From a checkpoint of a small transformer trained on Wikipedia.
Size: 11 layers, width 224.
Architecture: RMSNorm before and after each block, rotary positions, no biases in attention or MLP, untied embeddings, normalized queries and keys, shifted keys, gated attention, value residuals, capped logits.
Training: a variant of Adam for these matrices, 296M tokens, 8241 steps.
Each number is 500 + 50 x the weight over its row's rms, rounded and kept within 0 to 999. Layers, rows and columns count from 0. Numbers have three digits each. The size before them is the row's rms in percent of the matrix's.

# gate: layer 8 MLP gate, 768x224, rms 0.0881, rows 24-63, columns 112-223
# up: layer 8 MLP up, 768x224, rms 0.0892, rows 24-63, columns 112-223
# down: layer 8 MLP down (transposed), 768x224, rms 0.0881, rows 24-63, columns 112-223
gate24 096:542490515560397499574559503530426477537536462477574459522525473506588532530517413442448551434466497497538456552475421454409546484477377475481396556413373523475567587502409494485471534483455495531524532492598426566533551565507483458562476509548459495521570514518522500558529479465406524550505517567556430500509615501495458512597444518538
up24 099:540488447490521418620475498442518483551556435504492525472506511587498465459546485501495539468511595462606518515542460537481508537428501490545514516483493388587524471525490512531503493514514530419479461596471491442443441501409584487571563511497476504540467536447609453508410521471478538497493505489496431427442472534517609432456511522571
down24 097:530504462479502497440483504469449459561369533520466458529501513471409496573496492544564406493492543513440527458469492485560595459575505433541583500452528515488523455469491502532580414399566618494572586584566467560489485555500425498464528543444505423433420359518419581468435483560481513624449523497440422553456468553489523536502455550499
gate25 098:494407500593527447480485477459532593577479538531508455570472546487462499510406514377658539553470502472503397440386466467547504457480465519582442485448506428502479506555461534537449547459467514444489478491465506517442500369414594463479507499338363502555495417522469536518438476470551497460392456433439505490525475526482441509455506532425
up25 099:560483518611509512590478444419527420538508430535484431451492551421553576427520461454510475552380545550434467469506530499609514536496513423489531527468494564526548515529463512511545536518494446446564472560488518450562527454507623465435521556457549450526532568438588485549409506511534474511575537587552429549508507430432540469528467431489
down25 097:505468545524532567502510522548441508387546494468557481473446535508476434484502544445508618378600533521526460413530449603573569445493488512553520570473532416459551443516511519570490505476438453571512468541492554471425515435480517490490441530475517482458450469512438467482540528490473526380474521494465519513465489533503462493484565483599
gate26 098:581504544443600535512516416443420543454487548441513563524418487492629534443585560541487446490501447470454507495490582446438438342438546479519498574446544490550473424494446469515520402577505490449501466543480634517556474472498409421554479510480582496543458524523507456535533429494516500440585465496475424409455479460438467534474508539466
up26 099:525492587524572551561462489451458474507475494431460474558446480629417412524551511417601485391481476521504443538466499510485445476431549469438534543608562518490490534597500452475494498430528468390483470517407589526493525470497557546515476640413513502509410539400524579494518474485544499490534491539552470531459507481500501544492553519529
down26 097:520569410432525553377499504483549533503390488545496469524493467523479556530543483504512489516399401478510613399498501567550464413536514500515495503371560547555460505433561414480514562511593522504493449523508460493454557472589468497481461474537422452533521492494473412502514494545530512503551499577445506515542458616492398532400520495480
gate27 104:564435545507552513431439532483623580425510500434476484453520493502561364551564424461459476431533560440588475474448553498487421472602602534539438410515430540513459430495455535455499496483464499535564467455501624529456510571510520550449462511538514475574478468480439488504499609496461470493522552479458455465389505419444505531470537544442
up27 096:554497469569424533439442454414469547465586548446515468505461495496415555470550562503484622532509403485472367569531537422567472545523480498473405420428535518547520492497411567421410510541475565514481489458516500439521557440481536506514519529546545573506512493520444445541513518589396453618591510443519473494509455613539457451546479492506
down27 098:587459536460506489451491472445532572514442491528506405465465424471418560476419490520517529452454581448571523399571488433507504445537515620506487500537481469390559490475566466497476472543516517458477520459500486508433507452553451523543464528524419418475586522512540476555520513428533559462537466420495583532432538537398635604604450488467
gate28 097:580414476500521525484539491541493514660490486488523456542434531579452464508533465553435457438490511499559518459542507462445491481596598416468493499516577524379567474490496516515432481540567474532564503455493533544483469573494497537478432481491483436471525497540549554493523512553418519574489597517439559417544457530542576487405367424511
up28 100:523445525541528479545487434521511462428566477523515614509535501466537519530502536457590501549542538478410500459485509525498460511500537505469563437587536496560469422560506520434530462446513383539417561486457551497489576515555452532514395474505525509583469483463465466478466497520570507615483448566563455512471523513541563568499512611402
down28 099:571563538487486463459432488598481422487450430487457488476518515528517579567469404538520600476530412575573389554488597595525588456485529537497460498559527566442518480485538533483573493447499526465416535527548434446530532511582450529513358474438435453588455642524483429478532521607485471481476517503487553506534544462500448416465433597464
gate29 097:357464446474380530479490452487513485495486460508494612467486417510497495581460406506489448468521526518574538502492482494498520514440453539436554549444511515497441436524542483418546534614430641491456546535451415504551561475546482476467471456357435557474471495526557455432455500565585548391460562481546461546480455553549497533483509466492
up29 098:500630515501522487519387530555417495549523509472447431487562538499516532539495444460433504475449461558455458490470626507528420575508594455558475573467410479594543475636447427483514447498479559507487495488562468505491486592501465449436408481534468515497540468524476518535472404469504557449505411608501471415576534438618508478522504498546
down29 093:507601562481476516558646500543578479508513605398510507462504387561517432490522490457524506456501555461514549537488511474495616434466478602493490545527552493488424458481581446553482544491488486513537429480568442503506554261487538582503501417519409444567475501527362500400461550465486505462557575553476495500485435523477573482568478448520
gate30 104:546507569623505452491544427517486534522476512503393487425476409506517472455513516412558556580536456536471419504457456507542537404462535596546501529562441486483551618534468507512406629512535530410556525435440515508465541523554507528512424441538515511564580422526577460525477535519519529528505486442495567445401424604418502479472486443559
up30 099:445506522461565399474508534561570396513586473493417512531582453427540510590524486574464507479462509547538513526518506509479527512554509552462563438513479505589474447576455430464539555480601544568458433507505450469457403462434534491482518501390520524456526546553512509436456568469480435507447451503549529431429546546483445619466457638562
down30 103:458479498564548558597462603487489510406485567442513422474416570482459518430533510536523459480525446477567510416443486533477527519511474527474500484518434530543431423550505598510552408443515413491525500590518493512459482492444546555438521595470496546447408473499530462563561517519518547502565406596466480555475537452672398481403525505455
gate31 109:524479543539572520520552437523619457508451415467370380505502457534499459348458495481427529511513510500459500437474497466543496431487505458547539526479526511409540527611542510553459390519550562484509436476462505490438475501527539645507476460537485501483497487459490417508509471477587588564504516552521516556435443493436533541454515433466
up31 097:499459543437505533503455524477597463416467460476468502472511432456505533484392395578450458462490504432456473506459493498541483482599490477334475600472494499507528468518504494467494542446532454465442532523569470477444448465423423533545468500435397371449489527526530489551448530437513450480430511482516447491472471477456522485446525414517
down31 099:486562483500488500485436506476461658535570492536524470494478449520476545510488481529518508472517444499508470508545537554466458460523495484575396413501511583487546502537548497502532560461583429502507545444524466579572504556507528534497492521473503435578420474508547485580548482468343524452525544547426463435430485519574390531407497589538
gate32 101:512503457458613468539451481493564569529458425467455501453425524497476565597463490483513556500549508564525497503479556587417498466441585408506502507526526513476546475527505484495423546594508388577508538488500380517529564487456534517501457365506495577526560449442578530430501482407536516562533590526528536482446447504524440552596457617502
up32 101:549499618427438546475448407440419458561541461568511537558432509488547520505547556531527494358339494548597523441470493426516555563480504540540565458459526608486562522516497564560436550478493404484523531549439527534580478506471475497522517556506508534586512569450504485500565454542457497481503519557507536553478467501485371524423402572468
down32 101:477481582432527500527534518535458501500476448483457408420536501509650517493540429511440417586396574508533560448524461497473518475409426504441496490465532469550608428533490447530471475535541545408521512506501477494507449467513520498515543491451476479559502503611485439438479505501506466520554530509463486431508575541488579428568512473475
gate33 100:458475628425531525567477467460530553489473525546409514478559544539497509546432473472525431574538545499549493473510591492495426426477448514390424504550564431488516508552460466493393384490548473552511522497472590487524439531482557514496514462507504563469587481457504413546561460533471548476465500502396541451542444572475500555500484454441
up33 099:539530552496543478484466511541444489464494472504405512484499401445526386507453420519472455511466537497557487491471504488456477417408485481501471518487512468488563513465449552475449479527500515428556500541506494531515474507483595450492484553517512553531520517423560539605536448545491555478472482426524531454448535542447514441509504542459
down33 101:574498516456438529591492466467441513440542502479491499524540534490578466538552462501481526438517380509444503413519462476525523645472556559481499545578542506521501507534409466542584514476406455464642463625510442469448484606506458462629516517515569487527494481552485447555518528468446480526480502575563525459487448504470340494342542499524
gate34 092:420495506468506439502450440395516513544526558449510474484449542542498501477459497519479591492457508543521473510501545451560466410530502527479547453501528462501479523431500427585539544439473491473521507485484517513578533530462459421570568409537612500465497593485507397444449495516515538512472508509533548546482415580535511517504540432475
up34 093:496507541430451541461521432515491470572513517452509512546521480511461391390571483582494530515478503493481498517507498472481453484540491484511569473542498420356487473445532496456533510441491494477490470508489539385478568484364504427551511466497459538528535559565572444560577479541474494412524640398560578532474458472409467501513545388496
down34 099:524531479462512484559430505511461580425486420515507497455526534475484570576541505551512511510471398459453475538533605451484533514425493459427582441491491544543457495451450481518506476472478484550523600510370467440498484527528435526493467452397452492467536448530501488534613488434485453493531541442543487608567548504484327498362446473420
gate35 099:528438489470478555508482421524412487440486492575487568481456541500495496434436564440548565487505500427542475491545473373508440431628485503453479501505491471484432431452487429610448488526491534562522510497608534546484472538581554446479417520571430475431569511431451517549432563510529527527468591584484502445498543540459520541584526563408
up35 098:484462504528481591565498444536470424562533402443486490516458518484577456543561593461440522541438530467612476472579458476452511474491505487502535543466553440559580486494514508527497555597543454478461531527608515550501490499516475558539487474578503407527572500527525450609495453505468535504406576587406437517457516508543537547574456482477
down35 105:450575477426552509551462429422486439506569644475501523519536490458546539540469462425471472500475341569348516427493509516466486550455524500377575504579548539491443500494510581541478473472546515509502486538591433494441565510523509460512527551535465480504525471532485501451473450450461536529499493539515453530444506520489332469341568448579
gate36 098:533629470549441405512457499469477430533614499456580538505480529528457487496516524507501553522469551424389448446544438448508487489561458555418490455527525535377559580557562478494535464642481520567517505529429435542467513438511480524556488433482416529555497430591483528618469480602474468501513499532501547441510508506510517521477489537538
up36 096:597543600515383489477451454444524547407578579529451526561482505577543534620522545519456539580474519455520355486471546473453560471415492522511567475570544451510528455536563500533532450494528512435484524487481406506533562388516578612484532604466375531525483473415558472594569506491488539416437516538485441418462552480468477533469430509449
down36 095:476503491495406498480481590484569440496500438529495537397643437474597433557601522420421510497496417452458558545549581494527528535501514483477560507571492475454482504501443549553499427535516537457540524451530504590416507573541532543521525520483480554386500510522492534546565458490515497438531573474539468530566559488529402520409385533534
gate37 101:445418532579565546595485562518526512481510439434455546609502444487516536488498493449448558457486517483498526515542367519526448437508544554459527528610447625462508532474576405523523380491450551600474509570467568561508511487557553466467463606539468447475460537525540440477469518534537485462478489458527528482512560533479460463533450458452
up37 103:530548467576498533536452555497525500513603477396463490684562507558667487442501494523577545577498513528406476525451470531451466515572480518585568528560470503467567559501594464548499503517555537550544615528454536543431440470578543489433458480439495496533532536562513523480364523408536530548456503519510510611463453554422463432548586411495
down37 104:451494529471562496501523552465428514516437500420475553555483544515475548428476579510483504501531379464432503515546440482456537582516529494512524438454495529469521495549480541494493497522508432459558567437538581522462417522481520463573421502507485573439514517526507507378524496435505594508436496477586552567524489434476353476357507507497
gate38 096:559534504503433492572526434496519508624517519584477483530467429516452454580494404460504422531548531477504489477589535501486523503475414495554581550515486446432530516546521507449498463462425594517450541436508549510522530507514455522417427480530416510561525472482519489505407370492450544406479521412492559481452543548488528519553584509486
up38 096:443482583629554536567519428567569529463426463534493463382506522574468554513431459402512570563485426503433473451636513513519460423511514482586487448452463511449520463534441505522501443487541517487448396495541509561535522564420572531490530437523574539467556432472538472557530474433494532517495451499553503502493489499603513571508473485457
down38 095:534627506455512581564478480457503607595497480498530548478441469566490472483447459472498415442514430537493455530557445482455462452421473530453522562492428450377516485492493496488531426517445522504376476456552496449590566396477376479495505432442479577463524480560474501553485507530474497572519523483481507451561532559454486570488445451466
gate39 098:492575524493554474562526552429449514550602488491477467514407514469508551500506515470447646490479521526549526549506522577536549465489527437494491538546521457478499511521543420440460507599453460550348457458470439414531428484550532533559558451497506459496459431469514519516477502440530518411394450553545457455490489468576501519506575529570
up39 095:530479484576494535477487497359500542509468510523502551479536432451538539496467562603528333465558500555421399454470506580568445531550418524529458499620492453579531554506533517451535488478611481552506552495514582530448533548466496511497555483534544515428509429537579532492598523524450506580501501453618462532480540533433540483481515545476
down39 096:412484518466554591550481481365425517510462501541458450483497545428445520572399506454515549431486548463443522528422353444496491484440558525528590519477505578433480453485568499492457542572390447487494483383489435437517511524463618437569418519443549509513495476528530498494525524439401559511485573440501489395436461424523530441511435552500
gate40 103:485550498448567471495454568583522408528480491582453470563450509506544441582420457463508429509546533432556437473530467461433527514428508446542513530522487548510459469567535548474469406502545432488453536485402502474481432464481596596454516535532426542470434503516612397560509395430491545433405438517527520463493429543499533507416509534476
up40 103:484474504461442506554493595547466523518535536500465563534536481369467487442537494462514423381480455478563460579485477566519447516540532462504484493445551517442551486660469546573453442472491458550487387512636420473473436539499434554518431602507500561483466530518429531451433486496554479515536461515444519491567477471481462523447484501510
down40 105:485514472454608547489423453544448516446445513504484516435532531556437478434447544482470526523486297537510416369482486486511487548523491505547521516520620413524475451610594531608496495519506411454520523501561525484416484535479513513579480551542546472489555447474497446544560449516495509514578467537469481506445583555557423488447525532506
gate41 095:457430438493387597478527474456489457534456436403577500444443496534547457556566518409564486522538577462522430488412537435530545493640530483460520484444463463549419508534457470448478472530453504463468523426516422460623563554533520513515575504513531567532470551503527513524385568524475470540519513493517513608493478535450479503452622579358
up41 095:495648489477597517513486502449521518493439508569492486504517522458499486448533518494550494439520550513523544533508488513566533456533456500527380471555535464449544435500416439485476514484465486472465482508505534543523489591582478437495532425481449440507662514505483498453497494538531571426463443482572462490504530497505507402410484522447
down41 092:495399464424484574570472481605521454532571455411476516450407583513536504499434551488533524550608543512501490527474518481428533562538449535476414468519525470560465565483581482474552461433524461487543452520479450491569415487450535449557442460582498486510377547509478559566390531559478497616489531535490510537491407477458560539513497404423
gate42 100:526493496539539429564545520474545434506508506569560502504491504438575440502524519521517503488531561462574535484533481497484390390386598551531446514474490533606585480480466517558368506575496568509498465528472494535493528422441426566417398554436584501541467453535490464498465456464524485495487478458564440579512419546476515460476445515409
up42 104:503490511533487501444516504533450475433631462504463519563571529500492504506535574467463421496608529507493455456509511540582534544518421514467490459438546446513396502401482509395479540496417496521510537519445478454531451595550460406423524471532497484406485538507602469483509544485484520384585527544499481377472536514467569527521441519423
down42 106:530447559511541541514486556515587514473568530541466495476540507514475562453560536580452529626524606473514499522503436452567519544537462433539543540487559517623527412557471593512426559585485556427492502411446485503503441466585469422583579514526537573520512560514524429444464510474507513517489494583510434512493542509500631465629481542510
gate43 100:603488542446560383469454496548528436498536577352517576460532559465481601496451510504442504545556477445500482499496506408399505456508517523552528455507506471567415487530470469485465433427490549485594558519381489533489608459494479463449524495434572554481435469528518592441527468548556542451574501494533480483449562513505524560516481487565
up43 098:520568543523446497470547556650475501508560508441486564489512504581444521447450516527448484539580505518442490579479448483510490606413547470579560588516537475472479582610408445490516442538477550504473565523520407541499512485564477535432486518588551516539501483492486445490544520427464449485494493444502459608524548482498485538465458423587
down43 100:585479504438465484571536513440583553499487422422508438453537509459479547563476569479519545557486381429434571488468519487448514506569484582533514536543583586598479428475513486495520416514501556547473505491541445479423555443496470447424514546511556445512414484543435391507535547547398559522581416423506546462497562501473398500401464488492
gate44 099:440461574554456510556484510348454502576478551496558580596571481468552465497553537504437555623422533452514489448432540480466453436540534519456514522450503392472438523494503499456566415518536470421430551473477464425512547489568562460433447523516519518484507545661472439470475433525568533536461554485458481555438501460435499519518435499487
up44 095:487512569492536584554482556427531536492524497441435493538422634487480485527441514438410477514488429465497453395615563436508426426458506489565429488510457465467532435526400498604502528506525525468460430535521527501450394482502502485415412526436390492519526426493505482462598514433519560490430443601543377535528488557442512467452479552488
down44 103:480483489443505487592504465504441469463485513576604497433518489479501467550496567482515519433492690475503443556595431557481489530478446490535491480379454500466456504495600463487472448444561563557547515586474441544490523453521502441388550480546562504497528549539489497483517550557490596536562518472521572486480504484573700487642460471550
gate45 094:539430526463567494560392494406608490501573511499526564476517498497545530480426484559546494484460583486474417437496559540407397425437421474473496513496602456462558496529476411452501527529516581472569478562495574545496403445506472477504493522475532426460469466433468510499567468619478496476482520526526433540449451549477621555567508503427
up45 092:523472615494592566515494443542481372492471488441550443515491467581525534459547589520423513512551470501538501536485536426430484479532481572544571589468470426509557517528511489461569576523555436527487488471565526508453463357500459449445521397490336460628569492472476495468424528499511539578521490503438558536464481597522433504448496414544
down45 092:505454526493562427457478599484453626529423442479493419501497474568606369485420471536540457511414514571438507518530488624605529502517448482445506472534509587528451515589523488371507486470536517456529437579512490391524540522434565433507423475491527508422527546454441510550471549516525530438580608543499510540482557477551501458500510465464
gate46 096:559614562569511453440582524492540395541429491476450490506523479422527469428514383516431474483505568540526573347492543516522447497431575492493500440536464558496431496426480544574557512532574523441441491461544496549480513514483508396409510530500524561526495442502557487382524538526491552534583476553526522534561483531435532495522444499575
up46 094:479412462527498556498452506482552518549583591512459485572492426517432476548454545495470428369418504483555427561429392487414546436510531507514554535532554480466433515478513556495519454552486461485489466485449514553495494515483546484558463479611585569566461546442526557532572414517538423510436571467505480409507462517511592548550491558516
down46 096:449538418490478504634592543483494411476495525446438508453396523568513544427513587502504457495564535506525491485470507531524437435507497542480440465441499515450483475494533520489553486479512472564604534509480554494535452520592501465456464511396503474520540389557523522541501603526523542490619581544506562526489407516522409553422486529528
gate47 093:484346441543539490514566411519560453531457507465511484457577477533429545518378488355429491556498479522523550435463408452466484529446452536568480409558437476515444559566567495531498529457608516517538410535472546570607536466553557466459463583502430441521547510476468524459462475498539476459489593550502523534449487450541498519461556534488
up47 092:493486568606456528482446567517627504528450528413442499609496489511562521466461516487516560544532475514464484520477393503488537511454455441602432448614462491551513539535605461495403465506456565459511513506454394637516533492559500453500497586475505511557515518507507556480607525389441416499488567523583563509502403516544512526491550498468
down47 112:508603462469601441510589465507391522493543545465463546528498504441465528507513440460475530548539295519511531474501438495499498550485516496476525488556473496541502541563476438425496479548478434526528480493514526452544462532439496490475439523473460420470514504519472555451482497541470483433444520447486517532402520415496260462316566464512
gate48 099:562486529528479468532521513507508542504618487445498434566517413575484482616516462510509464473523423435529510468502474483432485536543488415494527407556467500562480570611413495505627461455503570505474419438440482518537477529542525476467580515483493407483517507576491659414521442610472512503547501526501523463471532495471515517398515508553
up48 098:466465441499421444510457410532543482426463513488491496421526426561507496552577612588546511528466531609400453406508491510550421485523626514456467514479538558534569501581502518481461505496435529481488617472535522538526550516521482480489508395418437476515521478491532567547562555441548484547542500545471478533490490537473525458523447532530
down48 103:475509588521534534433441521465566441566462446489536543432526553561565518487489572554439544446559371413462482514518429512474445455519456480525552482483525511433551513557545455454407437463443497556492483456512533494420449467509557509507491481434484561462530453448565540452567380540481535451492433512464508488542480428515371411380550451477
gate49 100:482545504511482493511539473498494548555401514463494533610456539426482468487408485485467502574495596368459487418466480434630484509532487545399452514567458378537565584495585522555490482496582569430503534543546507502619527445556431533452486449547549434576515492559456513424546448451455505604524477444541433543498451504533613458484414416562
up49 097:470511495443427408433510584438460423473538445561501509413502504458486471451507534471597512477516487559405450477477525483499556559564526521590482587535508482523402481510561498488468543501491446438501595367467576494431473526498462471508464478509454435480485552591582490496541510585462536634473559594502411379594472473494582493426429483575
down49 104:499460415483454513482580536489442481526527566514436481603485526349478515514422566545507544575545594529511434539516550585525479487608467510549472523531509543455492520458437532544471399415597420481480515580435492507509496544542542501594480499519450497530434457516597442514470479563479521523562458556477478497443554548554645407603460473544
gate50 108:471522461491537572456415495405499488415485447589531440582501569562502534552380416449423501507424518445521445503495498458498384477473475536460437546476486499437548405488560488484539422431437530574451555551464598516505517531496615495467435601446499569503514450431520500555546472524440561601617433537486551592456462506604500525526425527504
up50 100:497606436549486512533517520425523499494522514533476461522449549576562600561509515562477515442514421432462563429562471605490549559493519462456565519480560479519529508524525467514479512583546430542442533439471463555468435513546533584477446505553455454521470517536575501514530532416552579521522515452538538438555507477630513434472474560505
down50 096:484538496549471450400502514531532515534466662489535435514456478532483494317537553459491480526503426531490451487512527465452418489433494565593449527493530480505495500378494488463473453567485473534476450572433523491530547563536480467461494519495525484469604615520560491534508466517447490467470481508442429427538469420578401451432502516536
gate51 097:517570536561498516566342557481536508504465488508452608538432507483436544477540528468510574533435487423523546547467458578524438526545511427550446515533502475474526495543563478499488526562392506458456558493491522529511439449508565504418428322494494557517525483467544434600547526488523485442471458516527549469515466567578480466420474392498
up51 096:482481457458549486424466469465502452369517489533504450496538492571535494567504498545521494536484515521486626466475494472518515533473572475555502463525561612519407472450457444524522482489507393528479509478536475428473530504475368417551540449521567534463614445503545487542469498508597521598550514501448530555451440487477535560487498594535
down51 094:465500379503524444515408428472483467538464477534589588513419526495405571467545538439509480454488459509485435494427462572438466515436474504479578478574517430475417504549472454512529498542497537532468545562482503512478465439551404536432392529432549522602520565490572486562399452440530517432590543566456539540511575531560594513556413468553
gate52 095:557425419500548420554515423432574471562488513401531568477524458527484436435492551487544577521575484524462503496484550519599514486472499494455589451433480591481574557482528523428437460494519470487502520490649546487507548513466534463502496545570540557533448489523451588525492473524405479601606465457379443433441455568521460535490488420571
up52 091:481550500557508499563523543538510508528541536616396497521478424544544503479612527544509568444463446470535518469568558543524562476528460495422429479553497584600531463424479564448517546484456423473574385461480504476429509562504463570583477498431460441486469569533520612423421516426554517465507569545453432456537543474460585482583480504474
down52 087:568530471471469553568509547471412436544536478391519502560487476492500507519409534374566498526530593507522371484474513506509428453493529465578446499442444521509469475460433476607515513521477540487525562502548484547518511547528525536464524602546459411517454469462507436583524448552444504526436522461584544443478477412585561469534522522478
gate53 105:554535484465462466529498505530537469576478475497551534450545450547461461481525450520485441595469573454393469497466470471523544440531471551453564507409445517483531548528493424451536520400572488494519515537510506508514533535614476478591511579515452431497502499584434549453360508495495482581467485411515530465451460529413539584525528412497
up53 102:589522475448407486508504517397596514516425550392569454489451494550529556557405468497478498492534476530507503458506459454475456538603528528566526522510449513561526545545557518451527511507496575522473479597567472601521533460477512456429446383476471448571478498469550530504458500514497505539488499417487487460541512420469505474522559521621
down53 103:384469511523443438493481475512513494564530490528400524517466522365591409480500449457591514504515517528537500495485536520576501553475586365429481527428488508508546507464533624544507490500473593459525488511523490540511495546541433471486588537502520479522460421407531527496565475472418471588548526371477494512479480520498562632582436457477
gate54 100:483517490444506517525501470389494430534465498527540492472508611505565458455551460537557550518445587472427493486496576433557371602422552500444400526540444644506452486501468422507502488498505449516485544482511518494559637439481434552525460479532468514541387481479402492496380455509480408482515492432529454499534496497487466523554349455501
up54 101:479440463466471473512468529528514455522506478488524577548458588558541545509538599479571533570489542569531508440400598499380502498502495518480434538504471462571482484446552493583486610597447550458443522518377480450511504495485474489508493494464545547509428451428487435487530651478512535486449433468504531448560535567439456516516470567555
down54 100:539451546583464516534506530442510413535532534540596579481517476509421459512539495453504492432468455476442550465553550515544449636516495546520505480472554576403470600545407563507479539594506503415408504478528519487424445541619432445483501431505524453491441543539506498521563505409458497468573510559511546530439536481519426449446638558512
gate55 095:503401461455468562580516482484385566411586557468577496400536570575510488414518463520570460551479515512451549402573605551457551502539445480502534562485431484481506521465555485539518497531485384524505447501476492424524448474543515488532421462497465505535476574517478440598520535507497495456517476437432544509473584500491536507422526513536
up55 098:515505433540585442445536502531477495538533541504495517579531561504408467427539585466546539542534503416452445539549542594421430546450531439516625477496509570465396576570568428487524458498480499520420521518370539479557479459543407496498519514503466487570472497560485499483530519533455589559483468429487457426525482560465455499555416532461
down55 098:408488547545495496456451440530544501569569509448514483554509538503493549450485494560522452386608431541562536488500530570462563537503511596405509502522620483481508434463507420501439425462489538395491457563453429439475510533527475440521529412547509476549488485534507563548501501499561489484573545530500419455513467475555400514428557540458
gate56 101:439495520507571487531528460481520523639526458563482549410547481532499538547416413432458487456544549389557581473526553410513526499557547430464456432456443563541511522546484535466505444521472479480556488525534479501499550518515502485521504461534400460528467403520494445561467521541541533549569487438501503473436448446450522493445594526501
up56 106:463561498536423440432503476464486501498475467531587555509420547377532469476405471549410568493480448558479406459472580615548477664521484474530466508411491538470525490530409531532466545469513508481522499472482475527455433474488501478500471544472549559467452470481482453446472504467393516438465564523590483583411588473513509447508435496445
down56 108:566589561536426461568491522494607540519508530583531576515469467375527509487496582510606556436467620432516532433427610497463465550478538539517584517504449476521479543531434485528475480578492425546458573498490496461504501509456483514433574395446486467517596574492549514515554379454579494405534534494509461487528508552523633490597443563510
gate57 095:516493407555529459490542515450535491516464547504459516504541543517486536541478532468508590544539552449569460502465431421531441445515479507469466485545479424435489471464488560491443508508467514476545549574461542458524502482491506555590419531496534566459406478496451555491507376431499516581511458458538472513548351562578523540595471516541
up57 096:461467519606466572514496466418515502520590431503497505535582447584505474374543565437455512532444512443496538487620448471545442501407396547607564464501523482482524519504493457575536502456558498409425495521456509488502541499521472474547469557474553571474453468449486499473504469485546403499506544488475498468573560639440498518525486589479
down57 095:448576473466534489515500484537570493616472423515536590509542585433490548532476481630576537524543545535527473446506502450502538589568511491489519401532448446498450507440510501439418527516544569554515434554449580486486492534530499485504546632496509533576596557499563516454552462497562490494501511469518534495554513551511482576521485467488
gate58 100:664537502476518464456489435514455432506527462453499552462500507512451447483484487534467535512519438374513607540504512456519561545502484567399572516558506475434545522466438543538495507464490532583493415464480543541466549482457498489455532529507405552535508523455490455514583491480474557431607492497462473544458448455519511511444530403486
up58 100:553512444425509569526533537509526522516522492530392487414603531514413503485477552574515517524528557562521520503484441478542474511445506539434500522443551456511462441478400512500511510511546501606542556497620511500434439611521545451566469484592348486498437410543525343494497485472542494489528471488487472472498493535534475526514529521296
down58 101:490496492592481541570538501478574502521505515488440425477529546508570445504530539509386461582500399471504416485463491540545438494487459500456409514466446473411596465510495501484478504510541435467470472478544565475479486544536535536571524565533431503441499535566575547462460480508497478495388526535567493440515517470506378440370453585416
gate59 097:424411471505534492594523547553526528574611449501489506581389478489515404499550431538625435508525548421484511477418482509429503633444481505528467564524415535576425440535461496502463529545507577416437469487486411507491514431552571524553547369455487546534428487480478378439435582491579533481528536477446541494477576503417563540544541522586
up59 094:473492471505498502501495396448565395491552416519524479501540524399473421514473421521515599441503540478589567476513576406475496437516500537447522478450553533466503552446468488471459559493454516566494568435506492458459509501510488470542455489455479448572442522548487594564547368406464494538488543478555552509463453509486380466541399596456
down59 093:464459496517429552548498502550482512465545545512545483519523583502441470486493477509491564482626542573490533506505383509516524565544530434531545480496550492520452584512460473517541487487480484544465463390461500522469476544491535521493459503450482433586528507457505483493468512511524554411444486425422496510540551559593547527527515479600
gate60 098:476444562492439529555463522479495504485410483443500508472542581468453499517564499401524510548497531528517439478483494466495459599601524511529458523559360460513545536484473496532505513567494530355518473503530510552539565639621453449524555472559512510464567481429540496538443482523566466457411489471463529503530496595492476473457517556485
up60 100:561562524478490524438473524524473498499592479529440500528478423562549462517523516499475430455489466409494474509481435491508458464453452495444526603468618477391542512493512519548516502514587499674543502501502453502571522483464548536428476463524541426502424567489548519370598420451549449561498407430579501494488469430497584501481478505415
down60 097:444491532482482509552481516473523461437389428454501552509536603463511540529532464486548558557551559569516488579478522518514512559625539523597446488521342489512489412504482458451456540548442557414500528522599516458538530562569472478496530490469526558534598439454508496617437488483506536517443555410421566528538524523504592569540518495552
gate61 092:491481539618479507441585472507522544497529618486565500462454550477510534495487616508477504475454494461431482446452486458521439472534531510484517556412455521428575561451558541456501496468551482595577437582482499540447455535612474467485452572556493547528555457515493485606494518514524429490559498434456496495410536461558583486472527539514
up61 102:451458497541563466542560422603477530564413548501509518455475453573485462468442454428456426441489498495562556476556470507516469578610548458513511579517430559445607490450610518461520536545482538508599430523446565485443436538441463490478502527448405537498520383500514483481529487490407512429581525485464478483502564460453667530587483472483
down61 092:518488446505483513540490510461526634543478532438435522475333434483544489483498555534486553481482441423579533537480537490459541519528462438527607420422476483500452529534479489483504480520514439538467509388445507568491486545432406471468557519503501560538518520536559517513484628464490533468500572493688428467549455480444455500472557484529
gate62 096:561561485495487495564517436526530472462499536585477443562477526544508569425503476416538526508459485487534440507512575573566465536404577406452573523506396521483525504575586499442478490583485517506517436464541454541517480466442552517624506415499605556554491498517526435495466518561499614440401463453540509466472543517461440480537466456579
up62 093:512559537555516511489516443491512466506477457505535510545472489478435453457527531454498512651495437563425565511559516429492518513530450528493566531423339493425530514464497493525569560471508522431443525594444496548489526560615516443496518506602402580581479524389442441547511538408490459475477536565434526486589522439538443537640560509522
down62 094:617555550473553548401481445468464492550456462520518476568504478493529506548530527455475460478464592517508451476493410527520497395506451493444408572568503543520433535517515505564534526504377491492592603524489581453471444503424443546500555477494438392522533514561496411540516542487508537551530438520600485498527574589566531608507491494528
gate63 100:498427583477544597541517485437588455562512454552443516621427448502571559482443440597448481452454452490513535437540491504540417453473534565471421537476434549551434525541465471466452454528472503410461421544488465470461430437480520444476441479381507469571495526510615519424523544481533562457526504494546524420509493632544539473528513465596
up63 099:486391576421613452538496506488469467555442405466553485543516426569496599513573478490380467456534475489525477437614461485503499416532426525454440549436542487486545544563501497519513484529564522535477501489447497445518467475563399562505496403546548452512535572454582510492504541447507560463439383441530515440519518546508596539525575460492
down63 111:435578432479540480479508577504457492427535438476492505450459530474525479494604461556518450516478325565507517398470515543537484478510467489489533489437516541439507478433444523545506547494555507510543486507540456453489538520565513558537500482526569543543468529576421484488487459510547434551496484538609588543504518449481251522301477493497